Each number is 128 + 24 x the weight over its row's rms, rounded and kept within 0 to 255. Layers, rows and columns count from 0. Numbers have three digits each. The size before them is the row's rms in percent of the matrix's.

# up: layer 11 MLP up, 256x64, rms 0.14, rows 241-255, columns 0-63
# down: layer 11 MLP down (transposed), 256x64, rms 0.203, rows 241-255, columns 0-63
up241 099:156115139150141163101103117095113122146166137177079152116120167142087081145133126119142151135122109150122079153130119117167139091117135124134124113137144117177176122112129157162130105103118105
down241 104:142136096141110112142122121149124150100072112114169085135110115127150151163137126187115103140145143124144152137132154149084136161117107133115111143142102126110138141144077154104095188160129140
up242 105:128140118083136143123168158144126096136156156107122098108135166149124121150083117110093183111120113105116121140105149149086107108132158148117141135123104091103117109094138132137164108074109091
down242 096:125113135141142150116120096108126142091115132135113113150160138122132099092141116144073095148158089084119097125162150139130127116111097171084124139151174091131168105129110130176092120134114130
up243 104:117130075136115132139117109113148126093118137136199150158123081139140176118098156129161148162127110132154155109120147130148076146132135117095107113154135119185132122102128115145129154145093118
down243 115:138115156115164135080105110153105163115154131099081123126180162141122130141113127099160098102121149126125122142100101162108155146109141121161138155114130121130124127133138188097135116112192130
up244 088:135119128134142095152078133074094146140094129154127131151075123116140134141102143115115175166152110112173125142140111102153163149137118082170154136149166152116164130110121123110120133141103117
down244 093:106123105154104128120084142126126147138104127077162141151174118134096154155136134158100095122077119131112133129131145097142164118127161118185121081138141138111159152104105099111131117116139172
up245 093:128129120140125107109127129097098120116170111154158197149154134109114123121156132131165158138121137134131087148163127124129153128098139130100085065082157141082148126148096143105106143123130142
down245 094:093124157135098100096132115115136115142140191124167135137154148152127132124115127135104186112122141062123147140152141123142128145139142106107205116156116115100105152165111119139116109131110128
up246 098:062130135162139167084133123158148115113120126128118164119117114128135119114114139148079141132143127130097139154111076115156109118158136145100122134153201122138180129151100106112123123156114124
down246 106:167128129179119145129134134117127131098117109130077133119156144192134129062156144081131108108111118134138118100099134174141148105137124137144107085133126085144142147121098127161138137147157120
up247 097:144145132101114105165149114163112105099197158142140094174112160097158127131137109169093148115110127112111142154106162095110101129109123122113078146134113144149145125123105174126138127118112111
down247 101:102122118136121126131106127138166095161084151159129101098101133115096100109167137159084116170151122159124126168137149169126140106165154156130110105070130103124114125136108142106114147091122146
up248 103:139113095124166122112123104084174083115117138114147147104094149149133142136076136167129176109153131126120148124120157103116147137081147124174127126167121092104143130115125101160098131110135101
down248 096:110130137070068173153118133117125144120118139154108143111131153070097103155152112151124115133142140182123108144152101088165126104117085124136116134128159117122126130120113141119127127080101100
up249 089:139152139137119112104078144130147133165115159121161143143142133103139124135109103143157192070077139139149126161107105141120154157150117104102093117108154125111137162147156120108140137146171114
down249 097:145132125118166171133107144151075165117086151117119114098132115152104163114138089153101128169121143121137130100155141127135110136134121095105153126136215129163110112120112139136134124129149163
up250 093:137143106129108129109110081075125106110118113147126104149131134122078134140095128108109198164143127118135149145096104088085104108127118087114110147099174153112159131115152152123134143123150136
down250 095:143105179123150144125167133120100071122137146113115169115140097147123142116091150102124078161132136132164131124157097114171103114113146089122110127136117140133108101114137140113146138148194101
up251 085:096098139134165081125139154140090085159120128133130138142088107105124159142111161145112101132137107064120114128123107134112144135087113108128184119077114151145111135136142136101099140163149134
down251 098:158097104081138143110148109113096094113130117172098117114120134124136167090123143130171101110133132096152142138117178173110106142163130141147112109140149080142148089096110110138128147117099152
up252 090:154099093104120130120116124177131166135141140096123190161116120125125199130107166132126135089114144159106137116140108096162103151125130103153121127119135081099139111121150154153122164129135108
down252 100:135139148117126133159141108104114116103108090133143141085137186101104104074113105155158076132099107133178104144132139119136106117150108107078091136153122135119153132127115121148147154090114137
up253 097:133116105120153121136090162143158141143111174120141155144113163151124112121074150108113145097150168113117121092095138153074067107072133135112146128141130144112103114141120135117103118121153145
down253 094:136130125116104164115073112120117135153173135118065113133173138110127079093114186133102098135102107084140141124124138095128140137147157152119147133126118166142136108148104111145122163107132146
up254 096:121088182152171129099145084130115117111094140095152154137130158111138090120084124134124126159095134118106148148128196132119121105129092111141153134145130161107129138149142092135120156143164146
down254 087:081124119124154119136124131166135119127165118173094116117135157130110140134137184140116131111122171111122123127176162125166139147144159111097136108152111121125103116150193153106152158083147134
up255 111:129141107143092165167132136121106101143089155117113083128118108151162122146105121173084097121129133106143121129177082115149127075085117122123106153143157134121145145126121100152130156094139107
down255 101:107147137138110097153149150140103108120124164086130169156132125123121156161093119102082135141139107134129132144115132121132148098112068123129121163126054136103134151137135157125176148168114132